config.toml
n_head = 4
head_dim = 32
vocab_size = 4096
norm_eps = 1e-06
qk_norm = false
bias = "none"
tie_embeddings = false
lr_head = 0.00624
grad_clip = 1.0
train_tokens = 148200000
dataset = "wikipedia_en"
Each number is 500 + 50 x the weight over the matrix's rms, rounded and kept within 0 to 999. Layers, rows and columns count from 0. Numbers have three digits each.

# layer 3 attention query, 128x128, rms 0.134, rows 87-95,119-127, columns 0-127
473534487422491461526576525500461541552567526463475423538444508383519470475485473405507487501544514497436498436383479491567484500490572465515404524516504551479409522499542533507479567436465522534528483598451469463525565421521437497520471427589525452494520462475488524576475553506498519507536520511531500515419433508572595596433477460550394495528497488513436443501523544544516573511461
579358492561540495493419562537541479459535442516512560551461450534580497551523535473488426588467485471539532562518425490528586547567525455519432392576475470586409520532495548429467531483451510510600566419428534544557514567519608494533619433451530495571494521505515420453566385420477446443443553526431443489446550523480495484499430528571515562481427503532539577490504456440427465409578
502509417510510494450565458488565422419541500485516484577438572450488471514493410539606433545501516512508518473475461532511452468449469545488592516520445560465434542573538459505457470503470500398453581432477508545436483536474597454428583578410521504553436426389395428456551512435442499435539499522521442609532538392484528474491518574403474445445533521528552518588548494528444523574416
490410395492553446423457384558380527466511506537454420421531584493471507479550533382493562540491527438548460485525456484469475514511469635455583453583600383536465478517513487516568460504439536488467432503575416424462534427515644478486500515486443487425465432506466578628500507382469387502498480511469524497597467429497589452502480568536504479547451583563478482488402450494463514542474
451437465492461422577423598433497489523452434511480446448531436524476587508475549561552503513460481596519501519489516538466438467460551559477493516531467464545479521562449389429438486549510549514528431457500581452530550559536444542398541504507409551436370423579511479461495430460525519491598565575569491479571554553434618474525545432581543601505544593450463483558433462456568472525433
538589514548552558532440439472475475603477553508569542474553573503413531544459520509533436568501543423466472551470368561390491510513490566407492502518589438540433521402601438445477393513526572532612474514498546474533470557502584462509534490607438605463428487507503497447513463430348420464397454447624520442450471454592424626534443511503510561480457535408583549424539500492535528567456
500520592540474460574502431441506536547508465518463593330478513544496491483529497472551408477423472437444468524530469544506461564457562543512548554473510508537520497392599616545510486465464444524483478610518478463494458436446555513443550591567470607465478449564513555477481486440528525504570479480545436561459491504478475483411489565618555516494494442395628509519474554598566435563584
562493510413497444519447543447577421557411577582516548424610545511449444487618484455418486543565482401583582499453506477601538611524466472386467515534412532424479455581427471600557469549551490534467408474462461451559400487485485564500518458535440510573506507530509448533504425589469487604559539521513557425457507458528463464386476490504450491456502489539533506487424535562431540505481
474452436459474515478524470524570510558503567522514525502563550532529645521449486466520472530510455559550524533480465619504543523438437473510471499524562445594458477500504505492508433527477461471433500415542548539488578532393469556526539468493462491409576521529512543454536491555452532534450455474576571493524466427436500514512548514434550519488458455479585497511555538541466512548480
454539536496512453495520475495489550586568579492482497472537493494546470494487475524476451447445548525485473504478589513495522460471483448494457505461406487437378519400575430425449606447422536534511514530491549455573545511492483540517532478505474475459526519488540509543482537507500560580495492508436535541463530492509493613475550493503480539465427507505506486470540475575449577509480
350503611532436450523522500564497466498495443527472456507456473488509495516501534545470481472487417458442498373460440604557501583454482400555479530443556535563516448484591609436440478422433523623666590598416540497452510510496531582449522450522463510463452558544498486439495552412482539519515506498482487451546559436441599522485425389502533531357475481425536440622480532417485569533538
527516482442483469486496539463471446464493420525474516361417483378460484387501502466500500495508498491522460437460482486491472553558512488499618501528507461461444455495501468533401459432529485404435481456567585599489475528472519427403472477489488594432450433405423556555447555511567553466515475439522457529463539431403461537478495547544499545575472473546431514507522592601473532581540
553410463464508436481527473528451534479562362562465492451427555547508618441397378296448521522493373510501458421447408466596440538498545595519601453517508423552551470566432562515454456523472593522481462490414548445422523543549447465556528483512468509575553615477517434584523456428473432527452486508436519511523419469375462371480481448521488501512517493499599492432400459507519414534569
456483568496481487512455620536471551514475462426548480460532517589522494457536508650461512445482554497513520557568431561488587426526513570431405514554489416556453488513468467480432459521498556510463497478420501555456491390493432457460408419497486481530454418477519436490552448542507416526574490500455473476504539521418503424391506533462521516468448471497497478487521450456460591571429
475504555495540500487337534511437500533541358424470466408517399505471571596489551508474506581480441505502509437456498507480480484427381468494517501500535485534502453476499461536522424482491460490590498523500463491633383505639494504505505483563512447413456457500537534616524500513426586442468488539568522386549478527445459541652488503438450536511512554441562540469596522492486541527485
442559669483549540573613327470489560554500566516429560424500532616493467518417369521554477502485494522489500463579395540571522473504600540570449392451564444538493550484646486512469525388462532603465500507401510517519491468508501607444481565529447461511480542434514507524466528453585439610509558458632505472507476611424509450460526506589451544412459581451444464503508560532404531473446
432484484513422501565515515422581584568452580464498541430669534519567508537516489513548422526568484493513436407610476527590533539495602530346498422444504478472508489522427505522512536395486458546479505584544420466529522466501483537556523533501486517560550524571580644460530575501553682469438494499497496493416483516535471456460515471463349472501498472545448532590408536508572504484460
585503403458520620485476480595500513611497460452570566446456574493630464455425479542561375411590452520497603499508476551463444509572493566459505520480489448416409623386434527506544431514385538527413465366460559418461465479578590510458434522463534470492511556483588576503505530545474548477567434387571656425525523403541505548399533584504465451451450557487412569581469493396493596551511
# layer 3 attention key, 64x128, rms 0.129, rows 55-63, columns 0-127
470445570464357570506459464542488473555494562499603481529433408575524470602502544340616552576484464542495498529494529501510501504543460552453598492551520474573492458453494630520549448494420505543631543498516500486456550512440539517497584455504367475488430509496564433461461580583577602510356529472407441574495511456528521617437442534461601507552500477514503513504618514474484520440593
525453464467499574531535461499406507550503536432464484449653621484438467531447518602465536504474522430546516614500526435434522459547478497428489489387496486549578520435465471535484445431474448424569531429544521422466461468350502483405464410521432466503427490593546463518483570569552537465478495507521480458501481489496488477584432477554522447573521556406494499597465427500450503567515
492467525402432464580557563416499501503545457463463550457475426598568454500550500395616517479396370592549456589598516577431518491520457531559570479451431487510389540471508499462580547537380513498498477496545541455502456433526538591456501359580410530476543463552460531500499524479484470559415461506455606526541570484530527553523534450550568447535477408534452476468410492541462546499476
525470581556458504559487523630522569467433502485394574518474514478477472605473467525566550545551626465455471468501550499500524565517533492511519477431562500438555538537486527375483513460555537412483559539498495525451538551576531517503543468426516471502472490559475569575526593564535431559477343488528475557371475503476405499538492449494582450541424405459495600408437515470480490404399
424624440552408544494549465470523482514549497498522495592558380572467510525501510558494539529530414530506449501523560457534519538426473491484484499488485484472486549534575568548523512580519446455562535499639462519534527488485431611548527624535481510489495500530520544521550467450460508565560566535570501536500554479535548561506371482457528480461462496516562487387530469529478469525502
473481476473495436517537528507538438453640541410548472446445504542459444484478574554482464475577524572512532599472504461429571496490507534549535603524465566442480611507484466465438598461548438469510477474504446518407595525455604500553529549433434380547453446439486542509577510511553473513525489639502498496529410430492516538418528540496526498501574444572548574448510469434485566552534
539428528527541483464518643535490540521482542522537388477537496499408492444575534414487491467491556517414456553530548551480490544461398530438467601442467507492483569589478429453497537469520409467522523534496559555565479562437435443524493581478466555535347425640490509457439516591449528465489565417491530543443427479436414514444371537483476489451465542486420457400488461527490534553458
546612581552529522432435432466438505540574527525492494463515503485457406450465407535495500525466526483439458467499504592501559480553478521520470513571432573479469520483499470442525544507533544587556494511442486540544574483473503475528391542411561517544550498413365467390502458445399584376509585501506584581588492491455508490542460562575570482488412473544444521432560551522440562445450
415520528575443460571523470496434492400407555593467483407473431505457444420523470411492411482425451539429470559368491543468420469545459531393486521520553504501482540453478471496490519539580462507504509606548521541441535430496517429460444591547542395501533447510521463489504483420531545540490482569410438547504531397534494443533492374448497504530449433574437372460499428572588436481517
# layer 3 attention value, 64x128, rms 0.134, rows 32-39, columns 0-127
681465446478516414559449539474423466564595496446430502509477524491462548492505493518415551504494477572467490488447482435488508516523418451488468505519505652514476457523486538506505467437539492400512636469579532508461478436529428471533512509482493512477593398528468468386560496529424559372534515555470546530476519483555468526487632617539498448549500496512550454418492456546451572564373
511449579503408554497487400428524555450473505548528558511614533453473433556501454464548509492381498412465502493478405556417422455561443407528503547506415513478554377506488481495414516509537563514526504512477491440553467606449540482508482581367506497516520420505410626490544578484492439523579476570455455586498461436488464541487584551549417514569509482550437612514534413494486551560471
441446574525467578443534491314454555516463477483507422543528413423482514439423554534485510486529511592527480570455493557595558451428514560399582526456549533456572530429475463527451524497585488538557412510473530511422432499518446489422451543671604474371385490542448478536430436442479466483452505456497566563443376541558493593576469551530450545528597533491486497449490365529595496579624
464543506514374482474533555449557374442480412473494513441510621541446406514493492591591575522547491452418567463511487520461516555463441473504511449579473454461544460550499420467464555567526549583506403494581486486463516456481469473554512459475530449498484501394457532410468569505592542538513435394524536510524477551423435454530432463452509460497495570492468332414569441500497544527461
529583487514603498601480479557436469480600458420634504510418475458467462445442584474472502533502576482519448580527427507493611511613439456579499560485493491492580503425536457449427491564515628484456539489592497508411519452390455482546516431434531594621451458439448514515554387348497470399571574516454494491473516440531549486542489394495423489543476520439581435490477589574488485492533
503433485579603537444486507455513585520527647470536549463608512486453584426478478491513491484537453548493567564475508596411461411553477588527589409446518510500499440489343509487416564521450496521477485466433572512502517411451458550460456504546442519489538484531534437516483607484496504459505543536457513476488515457592478526669542508509533569482533593449555410494465521454488450493513
567629390551492529405526427529611545461480594526344525493543472456508473528549544467532642566551474520462529454570518492568511431471514589546583475459561546453421460538444528474546552452509484541461505493532518503495446475543430523532389476464459532562451523488491573468553496536471515479362519482402503493482533447485511554521510478472399432471514551586493486495453419493423449468411
523401475422518455547453501477502605403458548557489464431492488586548525539408402562642542588465457515448528459525458548478511586468518485501528519496539520543503576491441534428488482474473456468494573399630475418427539513505495400552480604518483421561426431504580459575543431531629554430573440523479487425447462453551452541479499496499503516475537461581620485438495482600490462429507
# layer 3 attention output (transposed), 128x128, rms 0.0978, rows 64-71,96-103, columns 0-127
454516495518494450616518446607463482453537442583509492534413486465537452430484459466495472481556555527390475539557642582561501431513484406540495517491499401511449539453468436489409514573510391577382489529503526527474508495506585558551491452497561442509577549514472539467377464445478570521500490546501469580531547483445506478442508558419616415523489568546549528505527565450622478475487
566534504508547493513525530529464473440548525499500499475466433459460496447430515433550435519537481478509533559489543522581465448464526512548511477439418533553540496438482536580556508391500472513443585576546436419456488495451470503462436529467491543555445421514483446535568462498570535571511544529495603513569538458550476451536531489569506470499531519400516479581476476544525574453527
525520439491500546540611535582497547520583496549554495539551566511555516523539401510418447491487461534446468460456432452449452480459577538529466537578468536493412527428446442512521510404452427510550485492533455530592479565466514475481441537537536475536498574475450548477440463548565488458561424488414538428549486554480491529470425531483560458503440461511493508515493472481515502561463
545477447555415494459535499497486528536450497496440478510698559361470502522581493435564530473460496463567469441429410493437537498581510499552501544517542497490429568439477453499499542422533557518536590497532568398432425533461352493407440576505434521463534400629572501411470519453525478480455507470540464499530543561545521445476522502486463485487473623472471541428393430506571589553562
525471429462460499508471542508442577498544541544505623556668470520589493483468604656520441480584468531433475463491502542429512517498511478486536496520548547530441531547560389455515497492466528444480479494425543538583549519525489548434487513495576560518555497509519470501502485487499483541416481452526454512527416527486514572591473568434442490452506457500478483508480497575498516402548
514476592404463484568500419504509501540505544481454530476514530557543499429512562552536426527522533496401546427518460453466500506506508526499490483437473460424519585479596497519500426545491443442499444526540548451602493485494497483549515490394518439461452544406474557455432539516490520463559442489507547507599481555436432484430449496529613426504498482533579582547540508509514518473534
507496485439495569441477458454508536551503551504480541465405526565503507416462477502524502545532549490487526549546512612440544460423389444534506439447522466514434509605503505499435395466534529453500501487551462514532532452493430530490493457500437453444505551556451486462522510546438471475563504476590394509523478431512489475515497471536516498491481560535456438568544485537539437533544
383524497499532610491455529601615504495518436474398582584526474486517470537588520422477484472497431434494540577514532454553433436522509463515534453435398504383450565476541448491394585514536461398451486503457498523558525590502413408466572517547537509472521478671451479539472560485515605493484570522445429519490530661610450580589431501486504460423457525459480463478457612543549478509457
442472529494598499494502639471562484527487575378595542524403537562423498510529463490575588412458495457518542563450541538446669434532483554560507468527461497483507544456518474435573480523461478503573573557527486570455469435423428475462495447561430554445506416569603465503494506504532517523538392543507509481385545530481473487558554500525532526444449500517546493565530460531491524544519
439497441455459486474456487543529556461399467367533533562608619599518429487476568645461409536450513544507377445521477574433496465479468542419558496597540386407410511507592466535450531530608561538519510514465593577424453413488586469552531533552526509461594454471538520482459515486562454561462416529403455535356585463510574511527424437554427504495534530572578543486466569440429493430475
570571428543487359492393547471551510483496474361400484516379442518345524467362483559480594528536450527521644540500490507582510494447510502565568511443471474431557506478513495429409463531531515471522566518562538433436535560516537491569585460525544367558444506425589527522371454400439462515526656533404477477536544505526577460543479513477422385566553540493556606394489344567571468410470
420423503402490552530476490608458538549558556553562468546540530510555399462461660606469506525630400587486520500521572447567523482476573500516432472465488438530499548556485451506419480539526497458454417458463384545548517539522464517543488433551613502545475561451459481552422415529437529516479515525478530571470425505420488598564508492453508538462455372516509539559518487552454464442519
465442526549441487535495457503515493491450525476526417452495479502391425429476546500508521463406496465495515417561500596435459414456401557425418515430474518519521421456583450407472508564459551511579501532526457577472463532342464567328478490535439432378422460550481585492503399510426505494528520565478477507401588422418460440419634568589513547465472537489453452456651505440441411516497
455587464479499424463487585511378495425528438547458455477422534497498552659541452595457618481509548572594578427605532460486526496487544594433465533537542477550514381488408566527393508453469488519555478440429467477460437536512549540471575448618504521569459503558449502468495592535522432488508542555514517402488619470469596538585550547547468527423483536504404432533355469497490537526456
436478516561465500595468514529557491414500406601511468575595473311560530573524586630514493481553511454492521487415525450525491549565529585380512407517556486497563475303450427504450510506482441526534501505444565480441527546473569427585462528565466561508529559460617479560457491519551579523502605467403613402433517603538472534524461484436535600506583414437425506440455484420494463482550
467586428563509436371597482476434506451423543522598486454579571581577481400507522524547592522535514476499489424488479587567546637371560527488528455573508551552520508453531552547589477484578491551470438425528497503494576491503464509494570441456553470549572543356494494481480479422518511555495542451572616519418554459564512452418567507569431558538512471483506562551443415456511545493501